Each number is 500 + 25 x the weight over its row's rms, rounded and kept within 0 to 999. Layers, rows and columns count from 0. Numbers have three digits each. The size before them is the row's rms in percent of the matrix's.

# k: layer 3 attention key, 256x224, rms 0.099, rows 46-63, columns 0-223
# q: layer 3 attention query, 256x224, rms 0.103, rows 47-63, columns 0-223
# v: layer 3 attention value, 256x224, rms 0.114, rows 0-13, columns 0-223
# o: layer 3 attention output (transposed), 256x224, rms 0.105, rows 0-12, columns 0-223
k46 087:488513506503489533469508503489508454546563474527482532479479481500484478502503522507446477489517512498488478527529481539522487474487541510455552506516450514455478507483493484485528557514485468517497506495511490497482525540501484495478511507497465502440514455517488527532508466498452492493490502485560523490496468509461478514478506526478520461501482541513471515478510495484456466531503487504459501519513510465530546468545522484493520508479457484567482523521507502525483485516504528503529490556503484468485513496455515521488486540504454459471559482493518503489503472516486511488486479526468505525529525497505476563463514507505480485527492497506465489508477485531527512505483
q47 086:466519493505475490485446491527463484508516535547556518451530486484528517492486467466509475515472547473454493487506515507538521500537482535497504487484470526451512501491512528487551542505476535527560519503523544509488551494492482489519474524502521530506520464515491486480518475478510478439486508517535515480515525506492529451534503498536508475489482480446510519487450500478505516480512491510495447470496498517479494446518497484483536517519511526477520502506498509482498511454483524508534488486527527494525561502535474511511515511504535497520522543489514485501474499534491492526503490509456491513532470518529501501459533543507488493527517497485492467483483505505489479556438
k47 080:483486499464516496480522492473501500507478495483490521550468505517503529517493497535486506510495509489555489502485453473442533490483495487518525483542505474513518498500500513495443470493507511548492505520494475481540519477490479488545463478490481526517526499498513548521440551503504507498494536487523529506487489529528459532515498503474520508515553509535474446550460526450500476484507471508484471517478515458534472500513524543497477507476471490469475508522504490496514492486460494483511495503519506484456464553490526489487513511502487505499439471491523484436563496508513498511513494514522527514502500516472495522506487503511524514488449489545517476485467483581500517444528
q48 078:496439549460466452497513500495461519464482535540485486484500503480543475494515482486465531452495477517526440479488513497488499524502454498489533504485451495485517529480509534496486491531494557491513529506514531462542479520529526552529470494521510531520509492523539498499530493517484503485505475457457492500499552477471499472530442530489542508520484502488532501505465478515536477518497504487487482508560464472501501529519490514511490512505522495524536515472507500484472484467534546509497483514484530494490498489510483488515510478514536514527497503492452520513472492494546484518515471543498512500519451501549460498485496491482486486512500528455540472461516515522528467544476
k48 078:509495510502520491520487490474497503479501504486560448542481481483504491542519505517507500486514482451494529471534448461475498479480542481509466503521458502506499503506469499481479539532492518533495542474484541501503475441471464475479477479550489512473490513484485481501499518502509481466499487485494510485506482544513526529491467512468533491467514508462533489474528466489479544488491538516502521470471510489527510456512521539456468490472522495482474504448432452517463499510467485507436509458517514519503494498481501526471476547480492518504483516503477507483485485465455515518476487521467467474481486510464483491525522502456496566489536493461519482474518489505512541483491
q49 075:533512485509508503505521521543484497510511496465534525503543489524498476541489485433523503497473442516506535560480495491503442480471487475436508499501544531469488496483525506492519521484496522484548494500510503519524484521479536489471481470493499515547474493505481499456480469450507499498514485480513520506504473462499522461524490499486483489510536464452465437487495469487480493497446470530503482453533495460528516489526474478506517516481494524487492543522534520499464492452506505510508489514499507493520518480475486501516560509514493536458489528534522500540488490543504494548537514470518474489522479495490466501503487498470442455503486538503526540519507520490479502475471
k49 074:531479484491468549462455529515529484447522528529494516516504491485508476499559514522491503476541484511504493468514504499481501496459493493496486556513510466493486487523445497539485479495523486459537528500509523485513508534533509491511527523515531511513485491544531521526523528483524522507468500472529516458486510487556480504529516582463515489520517528566518486542487497545517506487475505494515510500531479505516510536512481504474546529536572492511474513509501504523473475469485513511541482496502505505477503517474468514507483483521524511501496534482486477504506451479504471517505514522514511472522500472439533499500515547435504458530514539490507507511510485471537497522521
q50 068:519513479471495496514442506503471464468548497481456513551487507535501503539499503517475549486511514515448478504519544493497500529470478491523509496518541462491513465531506465491476488509484537487528527470521520559502521535504499521497525511454486499503531499490535494523529497505521519533499506500482530491543481520499485508482507457455562534549486541504519516452536513524511508533499495519505493496516498512499496495499503490480541508507465497447521461477508471517521481501523514510456538511501466458459481420510464543525488506506504517537478461499521506541484508491483523526516538504484466496512484491527533482455490505509470514446498485521448485528505483505507519487484
k50 069:513530493503488487533496502519540491521475501505459482488518497507507549486491475480537535537508519487514452516453518488496483504474521527489512475498485497472508472514556487501522478501524463460497501496497523516526517503447504493500470541500493468463519475508424483511494561486517497456491513543497454495492496531527515522521456479457463497493482527480494492490479503497460468516497451535479539527477442500517482520505444505467549488486517515512532506474483519494491510455519524473483481462481525524512487445466506518538494500491483556477524517481495528434497524530488518494469484471487526535528513520497506489504500504443517524472508491501525507516485525461464511465502
q51 075:498479521509511472496501518482495533521503507512511486521451488555498497497458495524502530498459525544480498489455445533491533471502522485501509491503499486516494505473488476482480498470519468465463493525453500475536488488463505538508527514502505499476474545477519499478472464511487515527451475496461514503495496497509475543490517521460509529520500497527501493527541516526468475485485468512531520472482559516479489483497452519501488444518502488482509508539542512532462497521534521474464497464498479468439466465504526465516496540497501492507482472502474467471501474519488522502521516488532512476444510459448541481550498523500494528454524508546457508546524525526510502486507
k51 075:478483475514454468493541507518501511481506462523450446465517485478504492487504491471527504470466545512514484509473472517502501506507485488521469493495504493504486469495453500560529528474508520463444518517500530556467516508502490474498518514469529508504466490509506491489532518485483463474535466466477418461503506479493465489492504498531483494495481551471517521523490529522525510504512513520484517524500481455516496455502497495504493482486520490423499505474502524476544508459499486521465508506508498499538521486522487515513465479495520536487520473526460508479501517513506428484486546498467503529517484485524484487529474514502523496487481449468490569468505450492490507467471
q52 069:491530513499500477532416508493509508500538485505516518512520513478495504533495523488497511469476471488505464535499514530469464521506488512494559532520476494483517491465494516524493519516503463533561511505479486486514474463497473492512462536496510470493468479484493478482510553477527485465547535536487494520510525453483503501519513502543485497489473526483497489435511483478518499495549468457485470472473510537479499518512469530495488534465505545488506525484510516538505501488466479496445497510493485511516533513561489518478472484507483503506472495513510455465507540456496463486520481484551488470521547488573457503511476518528504466493480494493477494512478500453511513535495
k52 074:511469499488508515495460499483512463482476476477516485524523478476469497466505483511508557488498535506510502501514512493460487503515530529481479491465491520473506505466489456504502488507459507472505523482506508446528557496458492506477487496511505456468582538512475489511513502499467480521480536484506554534481484495493519483462543499516490499512461486476501494480492479498427486493531511529540523513491472535534505526497505481486565486505486480514500531491542496548484492484550469503458461487506552479433501486498477511493487498576488517484497471517493541495511544496489435492499496496504546520516463499499545481480487495470505508510518483500526506548491500513500494507531
q53 066:531470467522499570516485545465477513516542501456514504491462548502472496529525541527513500542531511458499487547476515447502494495473479521469500530521497524495509454502493466479495525500487459489529543487482507496532416503473535481472508499514491510488519506464490513536514535459519516523489545502492470510487475504537482493483498481466487523484511534513514533451497494508501483507481530516493482526521529535528496543466517506476537476510512488539472490482563487536548445498512525494480496496472547495478495462527479512464501520495538526481499499490482466515509519489462486510495501541459535484502511490488504457490461511513509509544491505490473528521497490511484497465492
k53 074:520505452495519501471481533528506476488443471516501482499538512506461477508508506489585554500532492520476527473502473457515463526480500479475520501512479497460481488461484451467499530482498481512480491493559466504478507529522483514478498548449519484554507471479455449538486495466486511480520488509465547480518464521481519500512483505492449517486479500470488527508521462512477503494555530533468487480523503459512500497467499511560506496513501520486499534525474477490538488478521486509487499523496520478511522503492436518496505510475493500502501510492530508500453501492459438512506476526491491520514515482546493544530540498468493486490521492493491491471520522505462484512526
q54 075:478522482531482552463457467518506503512534491490491514508528468483467536522516489511501495509510436495495499491472485501509473510479507438435501468491505459480476497470472502531472463507483481499528522508500524512489427524520477508499509464481478487506511496519529502515442557518525515488498502504507494482541442513522506500481518499484457479482484494481489480541469487493506509500529487473445522493488518508521509464536483512497521513472504516458479477477480529457489499441517501521530484544495501518511530507500472503471445477475479514479534486502493475437487551510528504502452533464495524442523497461502522515519517510447512475510475473490514495520483523491464477516508
k54 080:503470470517487550529514522502467567516458519461494504490507547479554488483468469492476506497497531496534464483505538549508538543503487543488499451523493506479467510486492483461527511487475485487479482521497465476542499475513491481501482558524547541527535508504457513492471534503510507492504559464518536500478459496534540475538558513534497511504499479499489494510472545538505531479497495494514516475522488502518500507515517524494457468526519486478492494510500488519515511495524491458532499499510486450463534520494530517502515519464507517506507550499537506509500490502513523470506497478486514523525473510511483503468489499521470483513525508476481499575513428463506492487474
q55 073:498474528527467543483450513531494516504497517442502489555547509536483473479494470512467509490492513483459506493495479499496507539495463505469462521478550519471523495471518495466452476475486470495504523493513507493558440514500527535523501545484500478493501482460538462492529513509503470480554486496513483511521507452502532473494486477505472527532505496495496500527531510520507482508506481452519483523500478495508469516536474458545512541525508504459518521509500494506536454464515500504489520517480507544469544525505488519511486507514479533506454480520454474521473531460505508543498521472471470502480496515496470513562469521450477522522514469487507452500501532506488496504511
k55 078:496467516476469508503539491458514489484464528516484498477515532488460538482535499491514477436527509440494500476545519484473506508486459505540472512503489483519482519475527479516519537479539489532476502502435500545471466529455470468508520516549541466518498540517495507487492497498510480472503479502484533507479507524482504539522479529487440516510501495512521513503545496450462516500507518526481476516561448466464500493462529534548474499488512565526509522487479516487494508549535503465524506501483471498465538537496470494495476474452490497503476521495490515501524544512479509509499493472491480515489494472509461493502482483528503511486512462474490514509488510503503551489470
q56 071:531468566486504528527468544542485511503484529491507534522522513507459493533536527514521471506499503462493457534519515519498529483495531472519518487489504501474483485504506493468506565471506480477455509531481536500482490524492473520506536543494513501487501461481491493538501542485495492501520521511471529479516515483466522495507476565487471484484514440516496495504541511544517479493507480522534565523520510470480481533459480466540470521493506493521534489494486467515487518511500472506524491503489456485462540540473473508462490540502522479490462518486522497497504516493521512474492517468514469487507466528515491514549509441512450505510507497491490564537522561482493504515495
k56 090:475513466509520565518480546535505489450553497476468495508527478512494488469506496475510482463486491494534514532472499509476506521446521536513511507490507480529479520515547508504482497490536478503494465456492525476495481471512539491542487487489488477527488533460490468507484534517501488519487511514484517430477550492492494502485528528484465509523499508497506522470479497485476498478467483497536486509515521475466472492472483481461494565473458539465521569498478494500459490504477486535511471478514478478486513543465524504476512486502535489482494508527485511441516497518512468478514473520525500476446484504506482521509482528438511449515528543492537495524477512490506470489460
q57 080:458491474504484529485498455464511527474499480485475492519509524506483504534509483512494541550528513443478509509475524504490455484472496541525483509545523498523520477514533535472475490500526504515560532502537529521546501513487495508479485544489524476481519520457475496533501542489524519499520505486503516475510491477532516522504501515479511508535517504451513495528492504510510502487502510561538511505465500521519510531541460474527509489500489488529491474525514469458485495465538449499485528530501551473501474509518543524546562490491436480515471495520497486548502521480505537538491489492509539488468501498506508531501491460489473550516493481520455506511499485474526537445513
k57 073:495512515507463517509499518490547539506464514524480493532490524479514536504486494523529509530514505487461486543503484547506470493513480496544511531480510540464509468522492500494485503509507477480496477474502509506453535507480513525460510545479484482508516489558480492494554509492489506469474427481500510503514538459507508517487440528496484500514513534507479511546540475498491505528515551524490483487486512526488504538463505529531487522487536517536497502535497470444522530528530549474482504512466544474450547529502523502536496484505484483503496512501523481464514515552489486455543479530526475478480545492538513534478493516566511455516517490486523514497480515502484500523516
q58 078:513459451470523485482529497482537483462499498498539495507526514516489482484567499495502521529499496519473492495504507496507469504447535492457488551489527487524472498501489513554509511570504536494489519492520563488498482525517484536497475478468475498504525491485455452494499468487491543488511479479467496496507453498522498508477506521515500455509475523452524505512506497512483489537528492508494527482490501547534477465525467518489446533489469506494510515449526511524497527481546511553495471468480501422471478485466480506496486494538458468535527489524459482493487490487512480486506483486486463529473507529513508518475477505519468460462488475463498526502484517489512515524545
k58 086:502497540512466507533467510489519463517505482552507496503467471486481478512496499507498535530533516523515545531496472478517492434515526533552485471496424502537466499489484521451512514488471513495512502513482431515472508508512529490498500488548494516484490485496473490501490510491515535451484509487484499516509465485486550466523489530452491497481459447505510529502477544513481485490458510467504541461495481506477516493546553517496523489473515498487487468517548497534526514478509532482499529477493511458530528481502503492511489487519533544489520531490537509495526502542537523536499502483486543487468482501546513551509487524514485520488532493522477464509472487497532530508456
q59 071:412464524545492470479454531512473535496507493495482516521514522512491507500511505489541503501519530500516535485469508487513470476493498473504462502496500515531467506502529516518535458482513495503506487486513533547469505505510484472500488479533523453482491531506548521506508489488531512495544469484483466518502534542533537479518503496509501553503475490463591480494498521493526482483470472498459532498476493506465489460506521481460488533468462549511489475485522543481471539491486447493504479502541502473501506506500521486500483512498505485507514470525479480536518526551503519494474482512508528501476509541492504559484494510492477490556482525468524515456544489495532532530504
k59 088:531487499506521493488499483495466463527502533523530513503483530486501524494485505537464502519501522525533481455520474503491498500496475484497517533499505467507497491483500467535479505530468491518492498532498463487517530487531494513532526476519502551522477474531508552539482511472494526485524494528502481524475527489497473464476536502498472508488461484515515518498482545510515518523489542480534556508489457460523533485481546537526462507576517499540508491488520463488519503503495512448476538518490466537486491461503486533504490523485534481503497536521502486539538486543459571494524508521492485520520543510452504581500495476517467485459489518484532473492492476481531511522482
q60 072:477519513445486519500500541440531504533507541530468485463512552503472479442505545520520500484539500467515508493488523504493489533575480489471496492510493519484463512536479483562512527511482495484448555495513473488424490523506466486464492498504501513493478492484503523489465485531488515538477503522496492515490560460481532477496524488541484479474524489495489465494455517545547507478519516488524498481486516496504517492528519521471486497503512486544516494489504519488460525514471490479515514517511496517516480507505510483475443514539477524530522498498503502513510512462529528483510458538491507503487498473522516487504509551524460459539486490472513534512545457500514507519514
k60 075:477491504496484506476460503510483498490509469509508486505531536486503462508470500502517479462490495489490526478498492484524517549500548545536462448498537490481486479481495566527496485522495523525489466497509473506503469506502505497503486531460463498513510451495524437520444499508456516509528508459518536549495483487498498514510528564488498490511485554527523479475494451496507481494465500491547507461561550509494481517531523476485480512492504484503468485531481516500489485490502446529473532459496529516502491569484482503469532518518495529511504504517550490509525455506514487538508504518463532497508525495461533546542483500506507522486502534530496499470491519497528485444495
q61 082:439517475459504482504490534450525506499530498516485504522496522497473467527510493509521499484501468504500518528460552451470500494471505495505502537500496490499456505483520580490488513514446534553559515486513516517491508516504505492491519509469497511524512526514475441510541515523521473485477479479514444524434504476496533495520523533502479466516485501452483496472520476504558494515473511498505498481484515478526533481557548532485523476438461485492520517509486498461521547508511503479516517530488518489432488500497499512520511511506527481512478545493516518535510534530518509509501497506534462479534513502553480518511490526493462468518518484475495496490464487506503501510508
k61 083:530508456453526504498490449499477473493483540476487507525479459482511526497510523483499497492445538498501484514575471525557491502496476479511519461528464491485505541499478482489467476540485511492514541486538470504513490529501493472493502474522498476488509471521510509476495502546486524476498513530504513488452485505523481522474526529501498505520468551494516487513508500514448499467511501492517510512483450551503512513491509475493491505477553515493558526482539498508487488496543490474478508474481556462443489471522519497556451556490478500511494491537520503461508506489492515524537515534495529510560495518453520542513501500502463497511505542510496483540492512526504504459480
q62 079:496484450490465528508522489524471486499505522468458488498500476505472457508555510467534511487485480527531504526512511450511484509492508497523497516508499517496524477510502520509539473471475532507563482469519468544534476556516514512488498518465554532461483477527454472505544459482500480498510486466500521486483504485472477455516468450481511462503517513454521463492513479472496499502510495500505458530524457476487523471523521517511533487460505488501483548529507493514491480516508528513516512552465503523490520509490484520510454476490496495499457539489480534547453478494505525538486508490465493478540470512523524477532529515476502506515459519503476481493563463462474486480487
k62 073:521506527491491483487490536503512447492487508539489492515516542494505523473489465496471477542494466507446489532529520498531493487513432505458518531496510465467464491505507547492479529531494487504536524474490507507475480541449495483471513446522494504494514488492483468542517504440441532522518486504523506430463535525491547496532503496476481484498523483536484451444497477500491524496497487508504503462473467493478476510488505512512541529475456475501479491499520521500523456502469488483511515483507485471518477459492503495462531480509483523510530460482515516471482464450451498506497478523539525515524498478490493535529510502527488527500517521490531482468446506534499515476490
q63 083:491543514481517490503496475528488494498516524529513547516468494503506501473484520520529523523499527497497484536511503491536468523533513515468490495478515494456529482511476563498487516515554442483491471495480467469519553477540498487519512499529521515488534497518494517513510533493485483472516474490539456463530534471494485495460475496529479545531473469489482578465558475486494467490512531511518521540494500473514469505501531465533486505508501478535479504504506484482528468483507462526513538485498490531476476509488495508524523517522464487535520485546532470518503483502520499528504514520493460542494487518495483532437476524522492503458538534521551451484484499523508549521508
k63 076:494487530472520487525528496521491524537496451495509490484495479510495549470517520450551506517480494448502525513519499485478517491466490480478497507466466516536472533481534494476524497473508510520472481542471470514488515497478495489473473528493499493518511511467469533455520480528526518520540483531514498501526491496507487487501433495501528474489515547572438477530547523440502465508465441529491472536528514542481488545535497508506516519501540535534491489493497478480465497527530531538499474494478481497494473507463478490499504483487506506497503481511510479484543527459537564503517500499505486501468541508479469534507521497496481443522522524491529494515532495496486499506522
v0 090:472543487512457526484486512482485475509524524495493472446462501483492529469480521490518497491483503524518522521483489473497501469472492462491466506456481539512522497503502525505501495454486450536474480485498483488501513514544501512507535474524468489504479517461495501470534482535481490520518475511470517513515475510501446452486515487517515515493465567486477521487498582522489470524525480548530491501447495491474489498505458516512471497534501530476468520513504509545518519469467502463487513504500524460521442497491509514567487543508491526497508507488506520537483558494473504515484518467486476494452502506518480517483486467492532512485521485500430468509462468522459529510505
o0 088:470523505481512470463505488501482537482531509485486511412509517483474496506538497496523524496568462471523515506495493512529522500497500522456485520540496476469505492474519499502487452530494498468537471501494484507548492546495455475518478502454532503471479517545529497526490500485491436465484526474481506481462484528471551523509499497504477511514522477463506464525506477475479504490478486483488505487527498501565530485509477498519501542496465458520512512494466479407488499477543494504512517544492510522461531507457509490487499452461488509484486512482527490474510459543528495490485479486479525477522484497477518497522496486468473487527483457486487500463510515466497483513488
v1 090:535497504531521475448560492477519434527512461448513477499459465535505556484471482509521505509504488505492489466470534494510511530499475504483488534510437490489532463503512496469512512531494490479508537465524514461512510555502532514483511517518482509521490442479474493482499488463512500517496487517495496517500503498509474459494524507482492483487496517477513526506475517540529489511451490526491515502494494537464508524498466577455452502515515534518486522505506475491478512525485538450505471523451504518511467543519494502522487504485502438528524463516474472472522454476515532483448505476522496493478507491526505493498540512449510479508515506478487512532492518510480492476545
o1 087:430527495499479502492481541475502530543519478535509562488504520502511454472521478469491465487490512486517521507526498500531504481519523492483478509464551513515438539480499472484508511525515503535505498485504475501468501492504522502497476480489478518501493557500507522499483494480503469482524518461510485448502523517515499501504496517520461505521514475516471445468565486487447492511454493427518482529490472522536501481526556487516529491551473468539487491495485473477493520510517479507473535480520495491478548498525495529472525517545518514506498536514523467519498508534483482495572499492496486506493549506454463504495459484508516499505526509501472500476508503482511493557467
v2 089:461496539500500518512480456468501507530508541487501517500553507498542523516552477487534477482493509510522550492489432504520507519543511539501492508565455459463499486512454527543531524516524487479501485492523478519478526467523536458506471487489518471523486501536536443509482499469514483493485478508505520496515494492482525507501470532523484485505517491499506478486556482503529481500507533453509491508513490508524504508554527486489497506527500521497513455495530494504532518504485419509487488476492430511489485480496518457490484514493549480525516487458484480459469517523487523492559523504520526498529473498509503519513472480516526468488525541500540480456506507511493528526481
o2 094:505515535547518522537498537550488479470503505518481468532468483491516530505485501502469511507512513447485494529514538520481521514518446488488535507464514510550525526497518510510546494452484493509488498491477526484490515468482444534510547548511470462479541504494512547522546523508474501491508549487487495510457572473503504465481488475478540495493541530533505502551518512483503510472459510511492481538530503497489518526461500495514502525486534510486497501524496481509499478499514534519500510523503529497496523514489469457503499489499457508483506476512484475516525505513541500486493457497519522466471575495535505501458513496502464544554534483529469530510506496480509508531549
v3 097:520461547488529531514507501523507489468459494475507496524473481511495516520504461527498527556494526480528537550513454494536506460504509456509519545495518472495492458497480456511494495496489525523495490522501519517531532502527489504524475536501468486531481480481515502501534529495506459503527455497531472470543461495528521515461479545471473466494534500480561466485524468527495504508448473498476533510523535524521468465489474498530521514493492504503476481488495506464512504513499492478483496469450484524471500472502522478551467514555480589534481483531507496498495459477537473468472504507526536501495461502504527539509517475505513489492484502539497472494476494495483509493522
o3 092:475562496525483489522476460526508476534470477567522476453490460480527522459485496484496497459509516470492505497465483478528487559525496515451533471490496471508500526527487488511513508495499460511496499469499471502479494462486493504553505471520486519524488556495454500477472505490488558490467557473508518507510552545478472468550516497515498489462456476515485523509522537476481498512565494499516465499448506499498514526530528493447503481525522474505520504539475537498472497461467481493543501482513496535520487509491486472510489513489548490456501493460493527487488496515499501498525492482506478538505533479505498483483470520495519516504523482463522477516498468523545514526503
v4 089:502457521478486524491486493548458530446509489530527474562493496499499492470471498472470516526488491506508485501487499505501498525532477470490535501491518502514487500473465532500467507513521492495550497488487508448511497499532452532508490506510499518518446514467473484482470533510509514532521491514494515502518465465503521481512441540495441490436483501484481422491535501489465523507510478532508514524512448528544531489495527529469477514523475523514491493487500463484496518477496537535530476496472477510466493459499470479500512500474487511529465525520479518494560514466504493470448513517464535495456516482509545516501449524512495514505514476528510522504486473484507460461520
o4 082:486498524485524487526535539478499502551515478532503541469524468484481501495480509471507443469500519521528487475510496484486502471464518516512469483545506470463468494485502478530538476448488499486479515516514491501495510495493528487519527526525510531507543452495496488499481490487525465505484497481520463476493513468459529518493515557499507505535500497545517560452504503529515486480453485446514496527477569461481477523515465464521504511482505481479486497526482490512480435511505488521523500514488488483504482528531505493500452515506525503484471484490485466499468466513507488542501467506537458494535488500501465531524549514493487448463507491511471494538471563525487522549506
v5 102:498484477526503519513570484484523486513502504522527517538505524482489473457556475461454500488538467466493475543507529508499488521481518483502520456508479516484510478504525548508511523483522532515496538471525491457498502462502525437505490466512493494511479508489494522489524512525547512479436551519499536491511524491490459525514492502466559506555502474503540519513486461465516503498494487547509533506482493484491536507508516513497487542521485484495509490542502492484492494522528463440487500503520511506494462492536491505460477509463556533474469464514492488512495495463488503536524484510476484526517491503447499490524507490545531503473492546472477540480517501471486479466464
o5 104:465462499493525494468474465458513517544541518495482530517451524492475532513453529579484482545457526487502516515498461474474476468517484478518491491490501491536504532464445471466513508486511483492501447529483535508520505482509495500502497519485528497442509525484524518494497491536490490528521455486499512510480507505515505532494471468504488504453544512539504493499510472494523514478476519502477473491557527521494489445501485523493474416495534511531469455492516487513510536531494492450506534473521504505500512491504509494493473528478459501504502486495496444509507498459491551502502471493495513518485512531499518521448539508503480512514476504482486457472502488499480514482559
v6 086:498514490436545516495515529536495474507476519464493538515488517506516543508452495521499548484482503509476506499506513473485499550491496475500552521493498506505537540499521458525468470503495514433497520511495523498534478515502500471541513500510489465512516449541490490507501500432518504499506496489539505430506507471482501502532501487460500512517452484514507495501488514510490532495523532463503491519511572500533478469505500519496513433552523556544449484473486492500483500496543461494506523519480493485505486496491477505493502495498526457551506520484545505496481532528522512435508524516516532484504512487527535522483463524488462493525499517488508503456496507504518500524453
o6 075:531448531488422513495497485471501521540523467531508502463495466477518481506508491485484471499518485486514495532510503512486471486508537564472510495503531478511471512519496518498460507490498495530502488465484471490479462500488515507444449495500503505537536505498469493489482522500481482528493494512493558464508544483473509477476507563470526487503483515520485499492459536485477468534520498510504526476490492480511489548494498510494416538482545466529535539509490512524488546501438515534465493501491495514473469541482506553494517484484492517486496513498481519515483461505479510500480523518498470532526490482455490495488479491532497505463513481551504492545504523504535552465475
v7 089:471472499508499500532507518521493462497529475482529530522480492545483537487460463457513481480502512494540453526488491535484489501526463455540543490529520554529507517474513525510481522546464494508447491491494545474486509539501506492463524464481520543514527461515525484484501459474516506515523467493501467577483493529509468449529491486512485495506514454507446488489519532521486493503489482489476502545509493514542493493473522522533516513470472497488518487488492491545550483439477503486463464476507483519480486506524494496520513487456518479468502495529455562531517503452517494504512499480536497505476486499470504475517477502467486496463528511496515508487538526504501514509516
o7 080:513490524530475474491505509518501511464483502515476468517527492500477484510566556511504488494483507529468533455536508453512450451472483482488439553489483495463479512481526458505494499496495535536535473520530470472511494464494503501531491487515503489497445548516469516471482496521485494511478495506462481494509490476502528526502477476520489481504474497527546494483532539487479482498513513491483551522435462470489460507547500457447514530529506508475503497467508503467484503499503505492516509526477513470507518490506480481523493538537523526499497536513495455468486520511494493473486515472464463511471506494539468524464487489535543472506442462471482497498512472481474494532533
v8 103:465488494523484506500482511458505514506475526502492490484532524477465540540525510514517452507515482528547514513517487480478521500532486519468455468496486478478525480469485459459461492540512455482527512501505474544517496485507511481467460501524517509474454522502477503499490496478495466510530503467563485535516527443488514527506491496484489502513466504493499481496533463513467484496499500453494481517496494437483524479489495465509528524497480518548485463496502498470481548502490499568530463515521521521492507477493482539530465491489494493512450545523499517485515494502490482483531515497520494523486565479560464502515482478543537476503495491470545518462453491498492481560511
o8 106:536527516499529490540491480562520478450473510502496473517524506528521459515495516476505517516488506517474497524481495497502470533498509501516572526476494517511529478538483531541533468509451483509487519536463496502480507512496493533526505492471487493530488471489525485505539495528498547486491536552470476486504455542515436444519517483479497477501518508498478514488491501525526512503502504523527461449431476494499498504481515457498519466506500499454516505527498526518530450490474534476511457491504478547514509504499490437493520508499515492481494487506509503479496471535525536460441497494496487492527500488520520474509481513502465541515505525512449490562481509476535491466484
v9 089:511491516529496543494488496482516511482459505507502477491467502467478515515466473506530515487504473491521486540532498528486511479495482556468478507557496457485562488533499461518542477494480504523486513484463438542452495524479565507481501469501500492487425486523508467504507509524519540481474507506517495490502460538522493511461559521498507502489486513507483475492516504512515495524487488505516555546495499491497497479499476477529501548484496494447511536482525494480526498506539466495535470455518496491509463486521523504482517520508504495486513494531497510530549515466470525500500478511445549494510467492517510521490485519453540498452515536493486533517515470552528476495530
o9 079:452513489494533477510463506524505473500521463503525484502555516547496474522498554498472487524535553508495492446484504488519477518507475435508496536467526509507517531465463549506503553563493494485489486518512498482509515480523434512559489516484464545494538514495517513522490535480505459527541471484508499478484514500502486504529488468510492540506521500480521507486512477488527484514519512494520427504497506521482539479501538526506518438534507500547503451486463469452497526486502507495482521544494500531496545497499494479520485499523461525503490509486486476487485504515527505474480531495511449501483520510486507514445524476515508543544488499523521510503493507481477498502469
v10 099:466517528496494479514474472501532507478472516493475482503542538527507490485476502528517492531478525511500501482522468471527528533512507512493532511498549528499470512490444523474510468467486506551534501502513484521498468475495504461495501551516505522508494485499504496482525494502484504543496479453474524450464501471489461503545440438491433507488486513528509513510491541428452481501522515499537482487508479489513473442529527500488516488470506485531541478505495538519502502497469477528479530500485460542498547521483461471501488490480527510504501519476479493495495499467495542525490511461545476495505485482465482506498507487467520473511571458522470490480535521488477513518517
o10 094:554473496494498464519523511504460517523503503515520489505497476479510501525516501437511512486521470495521467524512524540498504410539491490513524460498474476488529476511544490495444493471508536474490521472491515485520517494526510511513525472515540471526502480471534528467490504507507505481525504557478525514472547503515546472469515481535535491502544499471470500502489524504500523477505488520476518529480486516500488568469459511491498499504486483451489548487513483492489526514507485479480510520495519458502477470490505471515548507459472504511501507517481519522531501520489469534510484556514564545485511503541494503531524479566513483502441504499481543487510503546498496499489
v11 098:523472524482512509552563504520506509496507478514526521508489550482495464549533473466474494498518481527478547540534509451484467511500529516458499513515515460521525536470498480501530500485516512489530496507462483513486469497458472500485453522487482472484490458476473512527457530490550505472461477533475469465505462506496518485528519524548556507481482489532481506464515472535494521452515474457505448545492496518511511506478487528487529498483518509493498533505456502497512515492521497473458500488487486489490506474503507461494533503460540518495489511463511469471521481505506508468533522494515478506494518545450498489483523519502461509474470500525500529441493485503525451478484
o11 096:483504484478498564474497488470486502531485527518482492487446484483459514486434509546479475510468483476511474449483488526446498485493480472515503486497479495512469460519486504498477509455446501488474513506498483454556466461499515490467471542520505531531538537522496465483481483509497480554491458473545524496515506463482511509498475457429475513495505491513517483517475503461513496507513499519483499443503536493464492477507479529529460474494548508509493456551501475537473516527465509517472501469501484482468499494549502514457494483511479487492504482522458503527494505465496482495497473486501488486483480468500506496459473507502505531485522481509487493501500523508498562546505
v12 094:542478551530535498488512520492497490501488463530538455495517482504478459519506526475520524518484503510477471468485490453503513549515498468496485540514515549501499510455512479467472470506523490500491496498474441505518557540512475458532506569511540508526476523486480508495526494530497530509464532506483495479528506509520482523487473512463451468481475456502531530495511535489525513476498460503500483491495492498494496496505479484501491512537496485519510470483451521477482510487530475496499543515488553475490481513520527538520460468449425516465483556515490502528528488509514515512476535493537521495509526482515512465513507530489495501492496477500491474507536434472477489489534
o12 097:454508475490508453531528515482519504527480517535509477513488512486525511489529483516484476488521527509550512509497512499502510508447496467526511484504472495486471505518506483526499516534446513520505519500546545487462511518531556519562520459501470498520483531510493470485484492519502513462484500453454502498470514507475469525550534552490504498524510457510485483498512493551548473529472498483508499499453458452520495545498528503539531522468491498491498496506520472516504453480483544460509478491526443534512500475498486475486528517554574514529504491477540529504488524528500515500494499528496490513481476500528482473525478472537465474449487511524528487484485518508509501485510
v13 079:527487485483474506507502469496543515561533472477450467559517504515537508486506459514521478488503521526496513509522498513471472521518465464524482512503475507478491543545492502480531442534532477481480493532517517479492527507500516482489504513480471549483494473487506546539481492516486522515515497478459482551464493455530492524507545454531539464500483477502509463512464499527482558506477512480481476505495485466515522531514489503547504515491481477514478539484534501498477539454508464492490516508495503531475508531477465522502462527477542502429529503506472485513507514492493504480506478481536536508540505477492476547487486476468504508503531522483481490557525513534492492510477